Weights of a small transformer language model.
Architecture: learned positions, no biases in attention or MLP, untied embeddings.
Training: a variant of Adam for these matrices, 1337M tokens, 10201 steps.
Each number is 128 + 32 x the weight over its row's rms, rounded and kept within 0 to 255. Layers, rows and columns count from 0. Numbers have three digits each. The size before them is the row's rms in percent of the matrix's.

# layer 5 MLP down (transposed), 3072x768, rms 0.0237, rows 1341-1395, columns 128-255
106:137142171103141149154145116085148108127117158151106098144103128129137167136146129134135101121197108103168083177160147163109161139117164125068126142189149165139188165102157178096166088148140150174104165145145121112132097108063076108122172122157180118104127179135106094168141150136113159078061080168107066164118130128169144169123102150185142134136083085141166146049076130196121110120121
101:129127078145130102095188105107115141147133093150131151138101135179093105134151129110170114145138116106083067156117175154115127179075167126066119062124048128131166137062055108075085173146126142090089145180179115118133111142109069153098165111124156110109115170120063125171099139160150098155090101111108154127138112165135102057142093128137117113148079172132137115118207051144204080171171
090:129143098130077168137105131145170138144144113131157143168099109138132149139206115076112119098122105108120131086159142128111145139141121117137125107145184113148119142168115130088090101122115106163167199165161092123093093182100159195078130134127135111124126175129140104118111091109080149099126152143114067154129182146079128130154103113134100128139147108092151177107148102150159110069126
039:139195124029128149173030160130128099099117119107134088131119140055123110089111166074100173100080146115080077165139121125137111094165098123048099078214158200124134146099107152147112114127139188135147113132079118041128194126144138118150077103140107140184095110135134129091098169128130127138133116118132127180101205147169124138136136146106119143098149134162148176197134165102085163129129
081:131126093138165124105163123103161108143140110065125103145159171107121158050136129122171134067092168106109094111109049137073154244127141114102123106063120059137153152131072110198120196114176060159099143083169107162091090143166171180147135070124208150131091143125120140160104136154117121091128049159140113079101087127165133173098134090113092165142132074072083095119123116101095127113122
113:139090188151140119135127094173163114146122159111145118142102142155052149187139114131104104187158184108129136165137088085225082148149146098176193161164125057130117125131145128134150158129122144070132200121168159132152144097157105107170161145141132154095137132166120138109118173153135132104157114153161123077182174096164145141110207168121136148103174106103153139176125148127136145134173
095:138135131188149122166084061137137121156134087163149128081152082104116130136169146080198118170160177050121109172192120136192132128171122078148121108125147104081088114102101158157134093186144121126109066218061220162154171133108116155134158109146125100155120108132105124153150126060150102139105121150137154120192188101110140120134204088167138108113120114056137147121107102146096124155105
103:121176162125156141070089145119144112134135129135142087135128162160115163118150140179121120046148141151117088147131086080141157158040136178111160095170109093120154098146126114102124122088133096122095175136124127118186138124105094132103078077112131141094096119136125110125120112072150172123104056145135138140152137136139079133096152141183127158159157169159109098190130153133160155116096
111:123118154119051116126135104112129037137137195048124120158156162118143161056123181139143109133103123140144134160095118180095077055093103120101193094113050142113176146176124169125140094080192146073114146134131064112133169130158159092141107092107151093101104071179129107132196127136110145141136123175103103112119141122077159123143119114089142107133118067147154120106141139107137109109117
114:130076115153140207166086092159138094125136165098135100165132130174180062144087134116062088113176128146153128164145117179110098067143116136178129163049171120153161127130150203113150146109106091131128120146091129145171127170095122119113162076074153151121128147129148145038204135141134148149181177101102115130120153098118156100094114158159114104076148133104164161112132145112138136121086
091:120094120153052164081194121139072141125144107089130123133113169124104105190130137069139092132158156096154126139094060147080115150100123128109071152116145141163125126176119177140163115133100138099108125110167134104084102090090114139106129169136112107127124113119127147186118125078156136183093138083114121157115089106103203127088185146117099178160129096140131155105125145178138190085156
105:120143088118123191061144152120130179197122121078114157135122105111075139100104142158147139161144150155140118226150122111095176068144116122157107063162124194053135078152090183093152185112156142104145097083117166118098152121112102151113202167143132124182090235116105104135146093116170158133179093163053127065162116112128102130058127185098131135156140093098101160099046108145144101143133
109:140089133028164108137147109118205080170137186112209108153163108116097120173137175208128075142144194110160116044136165167097150149112109119200162156120119108078172160102040124135120138108117086198093124144157090184094110124155076124126143137126091115124129117169134168076110099146148127095106080115113191161135127136151162095113100133125144154090113138091119074121146147116135101155157
103:123161103152092114104136119181087109172125161148181162138157166152185159063170173131150074133166128109176112117106159168167119222129112127103102067138134079137062107160156108075146106152138174139078138104106210095105079127151169127089186091157178113123153131173125117143150093130116125187127125185137090166152120116125128112092074131083145142101108152098123095078116093149108153143180
042:086093154135165062098138135153101095205141125142123154143149135084121161157147159146175144107126074136204164070120135146122151156128142144173164076143119145168124154103147108143181083151152097146159138149141107121096135149145163150130116125144155113131140160063162143183141147110126107139150142117169171137135106109138173134126070130135128144118152018124125115127117142118103118140155
103:148137102109119079120127104120123127155146120140123192080150143095115094121052146133065091144127141065122100157136073129132094146130147085142112192143060161146149112115145144104095106078110152095117139068175106161136150159175158111136136124163169096155084116180060138140117122133072119130148103109121148146165081170113114139065123144144134159177152078152200130132116124141125143166155
104:132155149149105084168138124085110141103132167136095142105103068071188066152107085163148140118133141192114130106097127115165094158133178175067057134146205149119192136144175146166160104094130175159159173099112097097082151161096054128130106222094118092132167136088157093146122148143117147100137122129130119128139164102128110178137110105096107119194133167163160108123136078130121161173126
114:134180130106083126185181167082153178131128163164092098125163124170196099127121110178132148084129084116147081103105114103090131082167137147066114138143122173081133124095151157133116145175121178081185126171098126071157141126114064129167150157080178122080139055135036059160186123165135168125070215092109134142107134119122147133153093077147108128123099168122143183156091100122151164130063
092:134094183128106132071072112104101116144134186112158153115105126105128142175102143127134114206135144147158142128089170098126123160095167092141124160125080172128098056116037121131143123134132100112189128103169134173103087115115122105140150107130139160133152153105152117040079078148115125106124130167094131128160173131177091200176080141084149164165119142149193065111149093088148150168118
105:137113201098162101142086097101133104190124077059105067074122100162088109114136112179158151138121140113107134109132134153114142159084102103122127163093139121096095170150113138159113062112119131137185090122136173152136094098197114103169164143136135128120119111127172133050092139120111137114157112140115051108052112109144086165115143160123124152137162138159124139109102112104171098098170
090:125114073166097112107167140094025052131147133177164119167145136133157196148188178125159110111126137096115120116070062124091092134103169144092129195093117136135134137108098165121083108159079133085152153083119122119138137165165119114136179157125076128137145175133140139117094102042083115134159149107117133135144095141134135106113111141143135116105116148121098138073047149178148136131195
100:136089152129188072158149170210126135176105133120097091099137130115154123110140129151166115123106065112109160142127138113113164111127161160045118110121134109123121135122061099104184152088099104112077103126110136093159099144101126148172090142152165104122121152191131151149149066140140175145150102185169127099172126143134082135156132046151154155146150135129130130231116088136153124160170
102:126151120125103069081142128117131187139132144071131133169118123182151112136078124135144123112136130119074149162068146117135066145161147095208177123093113076147153090161118172146126126150139172086124095163097144120118113150146113060126130123116152129167185073102074103117143201112077097170081117159133090138120102102044105107140179114135147065113067176166123131132143150118162091149103
082:134121120107137143122136127145170159107118076096123129154072160134172150122122072072084117137111106147132180169171124104164159125149165132173152075129121138154097109105075127123118158099182137149155139132082125210136080115108128078097132151158164126114165134108080121193120140173152084140139153196121182115123107115098114114130166103079157113135112072138123055091117136152109165051102
107:138122123157187067120148092148113172125137128084146075126152129163173199099101126104070154123058171162120153123097114116145050133162110161134158152135145151105144154124049121208111108096116142081146207158167095131168138131102145165172079155068173108145093108098083184117104155096119147197125104056137117105190128098164084173158061108167161141125187095141116141107153135183054115127092
096:137103106140100193134194106169138138012145093085097122132146171124131069135087110177067092134130118139097136148131078150162122131151159174134133111143148118152133131027134145101181135082110096089135123151138102134128144160115165171206142137138144123117114154119129138140135149114121098165113125156169132121133117184109103104105116216157074162147106156119188135104117131120126097143145
126:132150152074122192190153129151100142161130081194152133091070119135144096177152118127093121101166127018165159149146145109166080092157109108187212149140115125146136145145152116070061083115093144059120107150126202107134131137133087111145108105081127130140131058206134166115125119163118090127126127103095090203125110110079110157103099118127122126116129155149120157088091161124099138108095
121:128170102158149139112075142125154144105129102094153150152140136108151118107111147096112072176078200151155114180157156086137119117079090098122133136128065102143143043135110140079157154130158106010114173104117127146170161116095167148174086095107138173141067178214093136107064122179165164187132110093132065141148166203145153063103133159108122085082090161159155161101073125076067213113085
115:155149197185087148112161141132170103137124110130184160090110121129133114172081128108171110110133119098108139135164095105079113153130082109176119128114104123153111126109173120076128106159132068077118107130121145156176103137091135130163145139125146087143096212109110170043084112152089091100142119110136142158154119110077202156104177124108172148118140062103155143078076125106175053142173
093:116157143177122106089102131120074118183142132180151224116157142128104172064111205096147147123084173127127135166107157117080180112141114102109166093144117069193088106082132086171104101145106119130080114130155148121102150085081146102097120157142118152124140117154156141149124134143184101137101097149137117151192188113135073143168149118137159102108170104097146139145143118119202182133094
106:124109121148124132122061138158145103153120103129083163200135107132135105133109089154102167138149169117180151157162166154215158123053101115162101132106147147110088205072094091067082088162121121121185111167144091130092104157142045122114142160158106086108177098144167160129128128120132113139126083100113103129129071167147159140095109121079130178148150153145075145085140129137124124128124
112:125110108125104108143167141064169065170128078142160093095127078112109149157136172183115080098122107172123166055109162151125159125119118108152100121110130150116122171121138148110127093086142114131191136086164107127092121129111109087140107153151147146139184150114189067092111131169136170154136109127128112128086158167140108095109113080138151118140061143040170084199076133165143129178109
097:122087137091124155113120096151107143147142140145115089102120179101184124144173094126103164144150100178146159175128165096120079145151123128091147134113118140118160192096169077106107090061142156121091125127146092129143181131107131104136126077113121158152105065090149106129096103149037089160166132141125167102137100154142103103174113132113156119143159168135086132109157139116118095192063
114:126147063143123077140108131093174100154106149124174109090096122143159138172148151167102127163105180101100160138139099149116103167164053164156094089164179115134147126149132082129080128140125152065069138225125166107103127114072114132131123160195130116117117169099139146010053119105108126122092089177106148134134107149123162114087129100105110156144123094119103125116099125152156105090071
098:144123133101100132148169173074184113137104112118128178135139157096151146137125063148093136149108097151114106154161077151115165062130132185133159107173131134136139170156073131127155165149134147206125150111061093109108093110132136131096122072117117150158163109173132100142143112117158150143126152170124165130122097124094074124110172145124114167081151134143134164118118153189108123141099
099:128159093070138122094128115158119154107110106138166025111146140118117191142078150208127105113113146056115182101107132136151140142182167101099102120117127113168155098086127054115088141078080086129107119079089112130095120204147188120110073151131182115129173116157046144121131129149126154074161063130141186120140144169155108143114131146114146108130136137161106125129143053106113075151125
108:136135113178141114109121141154076105178144128118162135136151098138097094136077112055191134159141045073169114133148131180129132156148146125122148145134178130110123126125133138140162148113215107120105114132189171121170083159066058174121151135123167133116106120120072075123140120139132163175125209086193092179163102110130101131121100168165114084113127059196160191130121137124116153094079
080:145112128133168057112125103157178147147103048158200101119122136125078107117122090141087099106106122110172139179148135195095103100133121146108121141092103089125188156101120139155141052152089134148089118145105136162239101101167107145122176152165152118119086091087141117117117131095116121124136120207111159113138101082120094172136174140126128147130128179118120080143157089178132167137177
109:139082112093139153118100124106150165103121112106086140103127060110230162120108111109103129166095140138122116159109087135149148141111116111096156155106131128062166164119123156100159127078125136110158126102152118077139146133112126211129143102031160155132146194131150173122119067133113111091120149114114150168149101112187176139089139054166109158115143105145154162115095147122111138123128
114:133138102146083148113093190149152071112143133140101136030159093162176092171130112153139134124128104075085093189092118207100142154150136141076110080089167122172148124155144183126138164141140099075129070151091169105149090161126065132150138132096103120133128133090148183189151102111163113099099133118156129120134153159154163145073127094169103125128123105134180149128134117153098141100164
100:135088134104138139120160135202141044063130117062131140148177110110136102139152057113112100185193110174153119155212087109139137139156119176181104158065150188169140122179108143128164175147151111114156177127061163174129094115098159112116204154134126120117174130081127151132138182131122051139113098116145096130116094100143145142083172167177162129113121097130149151109109128148055184106143
103:117115155159165063126077093112137041054151120147079137137118153116141073107113100125104138180127130108121139149130146130097128091127125152150146118178092083132132168117096136145183122182141123124155043170153069131136107127112083142148122152148086105147065089111198099135099157103128134092110121104108067138144123123094090075129125103134122146127130136111184070113145145091110136137183
102:118158149167175113148121037114166133162142112076134141153107107166122212164117126102168159167109133133107106141143135091128129122173106148143097242093099093143113163069129123100097111124121153132135132114157182121111114138114160114133125122082177166135144135127090177081111153121092102114129098157071161101115083131146146160141128125110150141128085181131111089125093159146087147155131
054:117093126102133031112137200129100130146107095145137156082136159134106101176128126148135076099129144131138154144125130147038076136014197126147104135144152095169140097146086225168152076182118118118128152086151123106078104117146142128162150135107185069140152098136124125193077115127109124099103135160114146121161150235043095163091162106143148166135105161059124200102106122170134144117152
092:141110141170143110120143137139116158133128147076129082168156092129116145158175167164094135160130134102163132146102093061169092134184211084185090082130113158095134096112086144148166086116126078109108112072181110097115125199065089083130137093130127183114149120157154154075111107156137116095123085167120147160157184149143142116168100128080132168094141176064107131185082159141151076083095
105:129098131119107149205077125127147122116143135183131142119153132131162096158116121101109115153123157143119143128133115082099108112163115138000079145141086127140053105128127118110177077118154113089121139104110110152121170137151118110159186125143117145143155118140099195106133097095092158083151088062094164100102102136175092164120136122148156100149114128142113201143119135118060099135147
096:103092112166185105051094132139091155118122138118140137127104034066113136158102162138140083174136153092167192160137113167075147162108159080068138138121165174150101095095140090120126163090137136068104184149132146122145093137202096111144127172181077135196107081140143139087141132101097137150142117116072121198117086135143152138122124122122116184138144120128105131108124130139161071120154
090:134152176149120190072142104146093081167130113142175150090100147128161117154138152089168105145128113158207094093146155096132152048154134164080179128160063095101151142080138097095165119125157135122146063110166133158133104124138090158083170066139168124129140081125151123145024064164100128176105110147114166119083163144103126212100121107126129142120093134143174115172143123112060152107087
086:137110078095177151119140059121137161135141113127136175147131185094131200183164124120152081121149128141112155084104112129134053149097108149118124123138136116161114135111163081144167138123121172130139118124149105139132147104119132143124111149088085146159148100067139136156096126171158031069114092124191198167130118133124118124074164152183128136100096217129129175142219113157147168106196
090:122156166091142089141125172137146078072136125101114164114116112139120129136125169062080113152093108170101180113116166206124096086121098169092172111139127137108154139092142130158178137118162187157118099129072143117151081122106110121108118090085156120117152079134165116124127134152086118230169113065134112140082141120119109135198144131105121083142158138106145097113087134064111145092087
091:140123129129179158143118105137107135154108107123087106130111138127126131121103134106112159113115159154186166135167154131158167139184112090146090150081137110149117145101063066126107110133106147164109091230097129119143173135199088155092108163133110103076119086074089126192140076080121136119130149114162157183157157109152135113092110148102120158088167092172106174140120143118142159065169
100:135186192120106110118185111115122101127102129158120135153119110149132144110118121127072138103157178154065137099096163176135147112127099128099121103157093129135129070096083093129081121130122106106141168181141154165069143123120088138101131124077179147135159135143128136147146143132123155134141166114113143168099151172138121084117109104090142121127079178110159105153116132132186116096132
078:098163142087118142146107097128191141164142128102176175087156088086090196141076126127138145098150187187091137122130174147066120189161112109117123169164089128147121140175140125056143113078109112079095107113198138137127118176140129140125111112126089142105081131117128173073081098088093183180137114133085137181130069106141134114082111128147116112111098073144144130122126179071123153062135
089:158110158078104128093173159079117102142106073108118143111101171088121078084107125096123157103130148155193140130108203137051130140127103109102158161178078133116119122158088127128112136152132119117160078128089103152092107100115157128186155141168176134124178137130163130095123142144090122104108159153125147130134092119129087119106132159127135096132086119107143187176107109131125187223129
082:149131143125102080089124112104091133142130070089182131159141107160125117077125115106110158176105155081087125114126174137128112138138142135154119078100068130082151076103164154166136149065123135197150129154168116157122223145194114118095109176092144126079144158116123113111150145155134135131125159144099058052102168133143122132200073052141131099085173094107186105102099119168116113125120
# layer 5 MLP up, 3072x768, rms 0.0308, rows 1342-1395, columns 128-255
100:135101149138123118128095121129102119105117120107120098161207134168145090155092135170143147140125104161154204147140063013119118135150129141139123157139140142110117137168123111162131161075121128046138154136147110108090130135129184128124117160143090185174101100127119127073083113153089076170113151100130120093075140126135145115142167103096142082118143110164111143095113145147186152148116
091:175155187128142119162119111138072196137095098129098143115176174119121140137120125050173156131065133134135131168150148065120131134106084149098128140054121133123118085100107141107129145132113137185155144064111106169120160085092112112095111110124127090119143091179089109119165078156153166150205086123143080140105188104157142120127103115126174156128140200158112106053143111161138200165133
064:156164119109082149135096132122128150070104087191077100130088115161166138126021115147194159118095126124122123181156131070101177138143136195071173130094123102101125129192154065097108149063107125076107137109086089113139117087115167141129102169186171151102082099124123118068113078155122156198140168121126056114109120112098151113063146141065105088116069124109077166162154109130093096201134
095:142136181153104137112129154106064194120101145172169151149080128144147112182161116123128111167131139136103134113124200115159073069109103187149157158137109111113049108178149150174141073149139179096160141160132165115142137117136093096096081179130120089072132110166110132122121092111135114182117172108088143155127164065120090109210133128161172111117072138149209124121143163151159176143140
108:130111137125124150145165095117117151120153113106139177168095154091153103134177093097125132154179172121136132127068172137141120095076117116100162102158091124117097116103172168114138124089151119108139164141131138135132162150151090118131152079150113146107149105136122104147121140154126013197067134162137130128118122145151171150167146075151156113108137140118157132086137134101147116167095
091:218137030158110083123120099067082154105072135165131170127157086132122119135107137121074140163171134081127156118122166111127120155117144138131114126136203154169147158116098105113149128131117138083106176079075093159141149171116143107116094139159158102150116145125137142120154081088080175085179117108101073130114127178130163107125099201094120153132139173153164160086029117097150162139080
100:154109117182129164186165127111148109118160089074041104098138098104151072079150080107114184125145125113113083117054080122113093124166152148062184107094163131157163115113089143120195081115076159122176145109073109093096157130116179092108185125096141134159155090129170139154098157119057136141088164104161074101083172146088178126167157151125158188126118154187189123099106070114147069090151
108:133131129181043117133084134178154122166175135173133105112167106119162126164106152140172099098096105111137108145143059151117159166092165115118118102117130148124135143204106082120068137096101119092067126156116140188131112174150119082140139108182096114195075149132099170156070066086126087139129131076187155101120101174131098159144167122133113130065135099109106148146106109141099112142056
109:107177119126100112167060144120155148145163141083142124090124191153155153121158129107101123164179135117144081143095093137096168042115042166143130089148137085164096140143117112138180097144162148122143103180111158164177104136161128111104137115135046147108141158133079126140178140188072134119117126169098086125101104125169130085103202149117111044144128144173117163114131119101114155167115
097:151149085116148168197114098204137105119133107179116120167134095083128127112103072143150169094117137119169129098157160087195158148082067114093155090130125153056092051153142078106076162110190162129131159112105092132112115127146108095109074103145137114094115143125110089059160126101140150087203140160104143051115132156097121102161069139105182077148081114101143090183160140098090048110158
100:160118089166114137130111120108132138112105158128164109119172122177157060123118108128159154114141149091126216107081153134082090114140171175165142097122211144087138138134108124079127139111083124075159106127133086139107138104105115127139112141107133107112114179122161191113134066083084122109140112047122130101051160144115075134172131151144131111095098171132121142181124093154160172097099
111:124143139186112134078184111154097149121142207132095160122114154104067128071150166093152144085131095170079109140109127128102121148049061164158164112134146132153136112124107100149155081133118147125137115137072077175089124078082120119123118105150166116063140128170136141213126092085158133144083153074096048113103134136126158203152132114144091088144179138165094154076144115170117112133119
105:134075111089185109122136105095125158081118139093118133128134145145146142150074126134157175089109110152113187125113197120067134145164113130135128123113189103106122101164109150114106109080086145081121126149078168195154121125110134109149175122113177049170137073162151108147148090111146151104126099138143104146121148145094097157163122140150090107149096186111155168136105113133146127115083
062:157094074158077174148132142129147096118126157150067067170129108133153097095100101110137122127087135132103135168116114106118144147128107169090170124159179111106061052178105104126142148114112106108113138054073126179131156057107119057122110140153167115155122158159147115127110130133132169187105187169102133077111120051106171137130148142129154099167105126182141132159132068131136101173109
114:114128133148123129152097133113124125127128172075138044158089110123110103115122112108127143066106105141139156048146171179090156104125115161105132063092186112086153105103100146149143155114184183120128082150120152121198172135157120141084126117153137158148111152140075182158150115115126164155131098151194026084115122085185150117129140128135127155159086133127132154226109118080056118169124
106:160104129115093130153095150085088245082138148045056150146160118127135122154135110072138114096121131122104102134124132123167140124191117134079141025117097091086082124187131093120111123141163155138079152119108176099133151139126120164135158122184173078128139090175116158072134101164092160122140149164186126128154163113145131140104123094159162162130082192116105108203174102127099114133086
123:168085127132109134163010135118068180075105157080098137186158121124100143169133137166116078095168089136133105141158084041167095072130154129124179149133162106167084093151066097136115128120169165086153141066122119062078166125124157060098127139151087145136138114099128089103150122181105152140110134135132002184158103067116154097146122150086169130184172121194110174136097138082140114187176
098:122139141149092139183194085095114156103119109110110073148083169147202105135161155094087133086123138047137144111156046121149104070112050101088115145104133111121133204094115151134122192122195141150085078161108116097153218074127143135150086145179115129115161142131138137208132117108082136107139126142171120188114040057106096091126133156136081157097152143143099199112110176115094149135113
100:169101164118049110167208112101125139115099124087126107145117139148102099159132161160110105124129117142107149150142158148123127067102114160116157129098140138102089134170150127104130134104159182098173077118054130106101152134146116090167167115154091132164097133174121142105123073148076119107136107101201018123072098091179088129163142089103171112081042156122180167186130106123116081170145
092:123119081130172145123082101100156165125143098072116159110101129145093113129146118187101140152141150136124115094161199134174151073128059109153166089182130115148071107110117096120141184126180178169169097159114159152131156097160083121159090099140135148091112094177177120109139128196145170142091145083135116107099158079095118101136161071118129145123136154131127061255151078132127108099067
094:179206134101090119109083121122119139166055096120136148136206173101138109134082127086130135175127174163094147114159059161081199099101025178134100105057177124165091084120134160090184167065130115119102119140103126130122128093120131155193140114109151176149183100119145137120117088162107092142119139117104147120174119131115180143140120143095164105159122140082133216097083145137070097104144
098:098209102129145160186162162147120108143116096137171121125104102142113133105161169059172138192104172124158186055094136124160099076170123186120108078121170115134083146130115119135130204131113098154099107132140119163163119160067085137110074149163119191095179126161146147202128109154114168132092156132142091154104193169139160132126098072147138100103159095128131158116125100132118144140158
092:104098094164093147182115159101134134129131179182140155142162093114072130183123162140128123153134144146095142114169071175160095106120107178119120106141133141184128149131156146080168138152088162089114135149101140090137138163129124121176146113118117143148131110221141128109142147175105124136148153025111096177147170121107154181146062139158116103168104207119114127176093128132089136171120
103:216187183153114145143197128141148088151095192126130096145142105142115102123092128123179107135159143150173129126093084134074172149049141138047094109116155176156100139093145106119139099027072161089113179129157140162090144132108098046143115090110146173145138091171161154131125080181118146142151131103130102126058137171164158135103098138070108137110173166150137136104150118145137106159146
117:161122088120126104137127120073100155111112168135125113192136133153084149073135143132154120098120131114136124132113162137113165109163123197121181088131166106143153104164129149070096149123111161098121136125142153138151169083138127135062106140177149150098160118117058095129126111164141165100142121098157042123112143089105185141118154116170140132119164193121125129185125046158114115164057
133:155187086096061161109137055090104186117121136120127113174148144182108125068132063112117103137137173099087147057077115166068126133141119161052097121090140071122115127193086124110116124105129193135105050135133121137121124071151130109105126107189168111084081194128120083127123124161148150125148147167087113125068137108091105093150141164110109131136085139168152096125141082079108077118153
122:129147120177081114189112121113121138141108125131144078175113155117165161111186152084082136063162130111125101126166093159054107169112073154118105164062130078141093088147113135135120126099167190191133085119141154067107138119210156089074145058134142162100164157206134111134143121200099097082124168175116134155166112122142114104099103165092097126173165124093118132119074116099117155187139
112:164128157151053137083121150118165098163113114131075114130129153138086123107123189065151112042078140135076096140140063094104152085062128178049149142076123093132075139147183132125144115127106107125130114117122114111121123135152169146179114091174120157170186132127111123186159115112149168101151101147126112091071103099204122141172142120100113140139081132102143191097156148087122128141113
096:127131127096085131132109119164117156115127134064061097134142122141167126166123125129113169135100139132173120138146109088173123128110171124121128123164128141120188110144128093154148145155102162140093121119133136136116155087141068121110134134171160088135122090097133143115117155126056107144160182056073129132120162099132164094167169111097125131147108132141148160137114116147104139088128
102:131082107115069168125153084102125165111130158121182042160177092120159123095150137166115108119074113117104123082168117139072087107135104173124134097036160092157215089109166179123111125100063144117110145139092128099122121123131208131143124099145122130196072112098146112170100154121134111070108138123171114172113066109101091133158118097158089078135127141115139174156088103143132141139134
110:143159071021164159112098190127152110103157087120101121116147195106182133094111146110091098103127105140142170105131093126132164068067095117062149142132108132161186098099091144113161165150097124142163153165140169129131088150117142138119111095114110093099156093113084139118166142129077074140157138110068168126167102096139122127054131164148143124131097113228127120059150165050137105126081
093:145091122191104157116079119146128165119099164148107108095121129118129158102081115115165101114100099132118150124192054101107099114076128136094165162084113081126156126134117169129113148117119098088081098111127169083080093100115139075100088158162089065149131111069156146064095127117142146163129075130141131133140085084150114096167171129114144183175131081174107125080109164125134135103129
110:144093139146087170058076178116105169120113123124111182151117168129108104186097140096129154101129082150078177128167159082098150087076141174033173114106160109147104097132140155041122093077142153203090122068189063126123154107140113093128062062156145160134102140175137110133107058144084107169169129130146156148126205060124090120143155082116153104098123090144112114160107072161170130167114
095:128126167149116134149113079166056125127104146130125109069084099149152038111141134151146126147160112098159157059162160156097079135140133113110126143095211172151177096157112117126172168102120144040113146134160105177137147116121063096167111133113194102164089166116152131077120098094123111077155155058102110113067186136134153159141170145156141104095145114108135135095113084107154160139089
097:127145117139131126155150150132094147171100126115155170107149122146124036080140128137162143140164109164163146145141119141142131181109048113134115126104177104093156094069085164132158176140110103000060057133096107198112106185107164112123154145125122146153093160113158155097141127119077084136132169082105083130085151124231093155130137149175141094118140179124097116113140074139118150099094
104:160126170147088124183161166122142174155128187111105109130143162125141112093118145125094136128148071081118178105149069078093087113111071192138103101116167046128128144123128127078116076065097087146128116111084136119157131204114135174106131111130088121144178213150099194109120130127136083085134094076146136105131086158151093170133114103115112175147077128117116167123165146130107108128143
080:110169110218100118123099138112105143144130174106108112147122121137114132143119142101139140129131228100093120159076138196093209093095152151061143100108151108179105197138114117081170122080181121121100114091157135115158140124242118120069128078149145154121084154125103152165145106101132127134156120138107156160112112124145147117137076169161134129140143138126129159099056086150114124132138
106:134141131185088128059087088139134139097122151069145093128126110090110172118105109115140132131141115130160161111131094150098121145072054090154094140093120105172079134184100136164093156078213172172138075127119125134086105155130184141157152066117112100170131096146102120088157093175147171144120094132115147152105067131116120173112116141052087157209104158126100108144131132105117142193146
113:147111125178120177198071162134138165119115105105113119094129070189140139122172152170141186075129165110120123109146123127046109113139059164135136187106160050087074137168120100149097150120121156157175137141110148109097124115162138125060117075154076176191151153135113127109085063094143187110132123130140143146152130070109094125173135153077122177127154136100150097124072169083122081120131
092:129059129182076167193116112170128108175104200132130157134112126124103121113112072149174151102108142090107107132065154112088140179103150142111143091136186143077112125141156162109123079123129198160122071129156110158074111117163086175169132124121162244184061125129115081184116124127099212147127118104103154093098113160084097105142132095087114122137115128105133091160118119161129073188138
100:168104127118074106139096118162132085126118170095162055141160168132092134099082146105123178099140140149146112142147106131099131136170116123186101098017188128160143081140105177104132136122090103107150137109087151066079162122162131148154176131139119137130097128120182139178104129170103143134202092134159129144117131125107130126189122113089110091166143124124137148155111101163186112158111
108:139126136103096109123145117125114179111126154109080159157119138118114123090098124147112081076145143151093174142158152176151159109099111133112145023110167126118078191171140142116135145135149142106082110170100105130189165112165066108102204116189150081187123098123134113132140155161132126154114131147127108113112089149119161170184170095145109130136108110079101142169169099091123120180104
067:093159162184148134123105121097072154162177165096099099129080107141108114132117120104117093166138097104163152114144151133158128107130099163127185124128178080102127150127088093144193169123117139089113135121111123132155216142183117102057118097128104154149139119153136102130150073119175099212179187152128094167146142096120149117199146122119151065128082184141150154119084118099101181125105
100:108146172125137123138089157106119172112105138147162132126166186087106093154122114071149194147145093098150103150134125124109168130124070118142113123090118078083107159147137101105168090119149119113116057143138113144174110162193114192154121105175139076085111146157132114140114080122147114141144145087147127128108102128089099177143096211185137145153084095144143142136130130064056187120128
100:162187153161138126081105099097147158152118154083154057149056139133145162106138145159204091066102172099113095108168132125151124093104152122104147142156124151138106108193174123104060109112114187152091122120150167138145082081129107094104091132168140141144082153135127068115088075150132144103134128164131148107145180094102099142143118121094110170126129129135127084108094104149109140255050
090:158109149090113169183107123149137155166142143119158109130138161086115154139149148143097155140063142119121171149158120144144166069058138159126116165119099127085133099089156039114106126144158119168145115141165075126107082179110141093190148102110174114055125127117118116190144102169087163150166131100153144159106208150134111147128130124098158080212158084147131087194131163113071088110144
095:163104109109090065110095075128092164047156121112099086157163122102160118083126074157083152120159178140095110188087078131133087117156101097168110150115102139142124084119023188143096114111121142131164119149187098113114167106152176104101051165111105164095099128093132121102162132130103170198152173136152106111143103123134098109147133195150080143122154110137095096099107159147145162128137
090:107119133185097124129118140109122139137109127120134096119132207124116130123124136089170110087148118158127188147145119158065103156154111133057132192102133126164150156213126143146116130140119077175062138109122157077121072154150157123111149130136108093132172105095161089112128141097164137164103139138088126143126085093086101143173162180131085107122125093233105176112122148088155128131143
092:127130038150069112087145134138106121122153148102164195106062116152161134056120057131168111124151226125101154077073104095091155158136159105117102157170134103118125125146096157094068077082116072081085182141163106134107132088141103125088167138150154180136083104052110154164125109107148169116065139155156128112139121164097106109079171112151121146123104098153116162159124162179126150144166
094:094136039130069165098122141101179143148137185085174097082111149081142166042159119151148055136122116140083120106119119129105083093095120150118160111107170119140051150124173137099118149103150141068156197127075172097064148066136183066139143135199121116223168094145103149123087152106165112124131176192124093144109085105075192215208134102147104052190160142109090094142113169144069145170079
100:148102126134087168065076138168150077131114129101104094170092146116177114130095149137120134096136110129148138123136082092165138097079140092102139134150153096134058101157130116149120126110099119078135161131115122159099109092157153100167036116162114105142126081126063131137111096175156112128099132184149117109114093191152107136146206080157144123160155124122138103178132080104032163104106
083:230213110134155130185109138104153121092072136153112112155142128128134092094144154143139121142138092128138123161128153189163114100127116159109093153109180168067087157126160106138148096178152116101150133103074132119146048116114123125091085134081156199117097113129105130136039112123125093076113112160132098141170109152096107104160154197053126149147166112135172151109142096135089100139080
084:122065154148123084165178127205120193123113167136116085159115081174161166115147143167140121121092113126082136141181118178128149108129088126116165159144147139123119082195037153131114121105078086129158105155082115138175102146174087106099141093123124103188117140124150132115144091102151144125158164121115116128048145143101107107135224145125117143131103128142149153117081136101131079114104
086:138124092137142115175091135121127170073097159087103066134121123128146149191120132149157132066125100162137148110161103120121115110123097155118120137122144152146072106170093078147160116143116150121105148113086104111105083151118129041099143096130091104148160097156068181113061104127135132103176144146153130159177137108139157135130164141104121127153077124094110125128159131111123075206110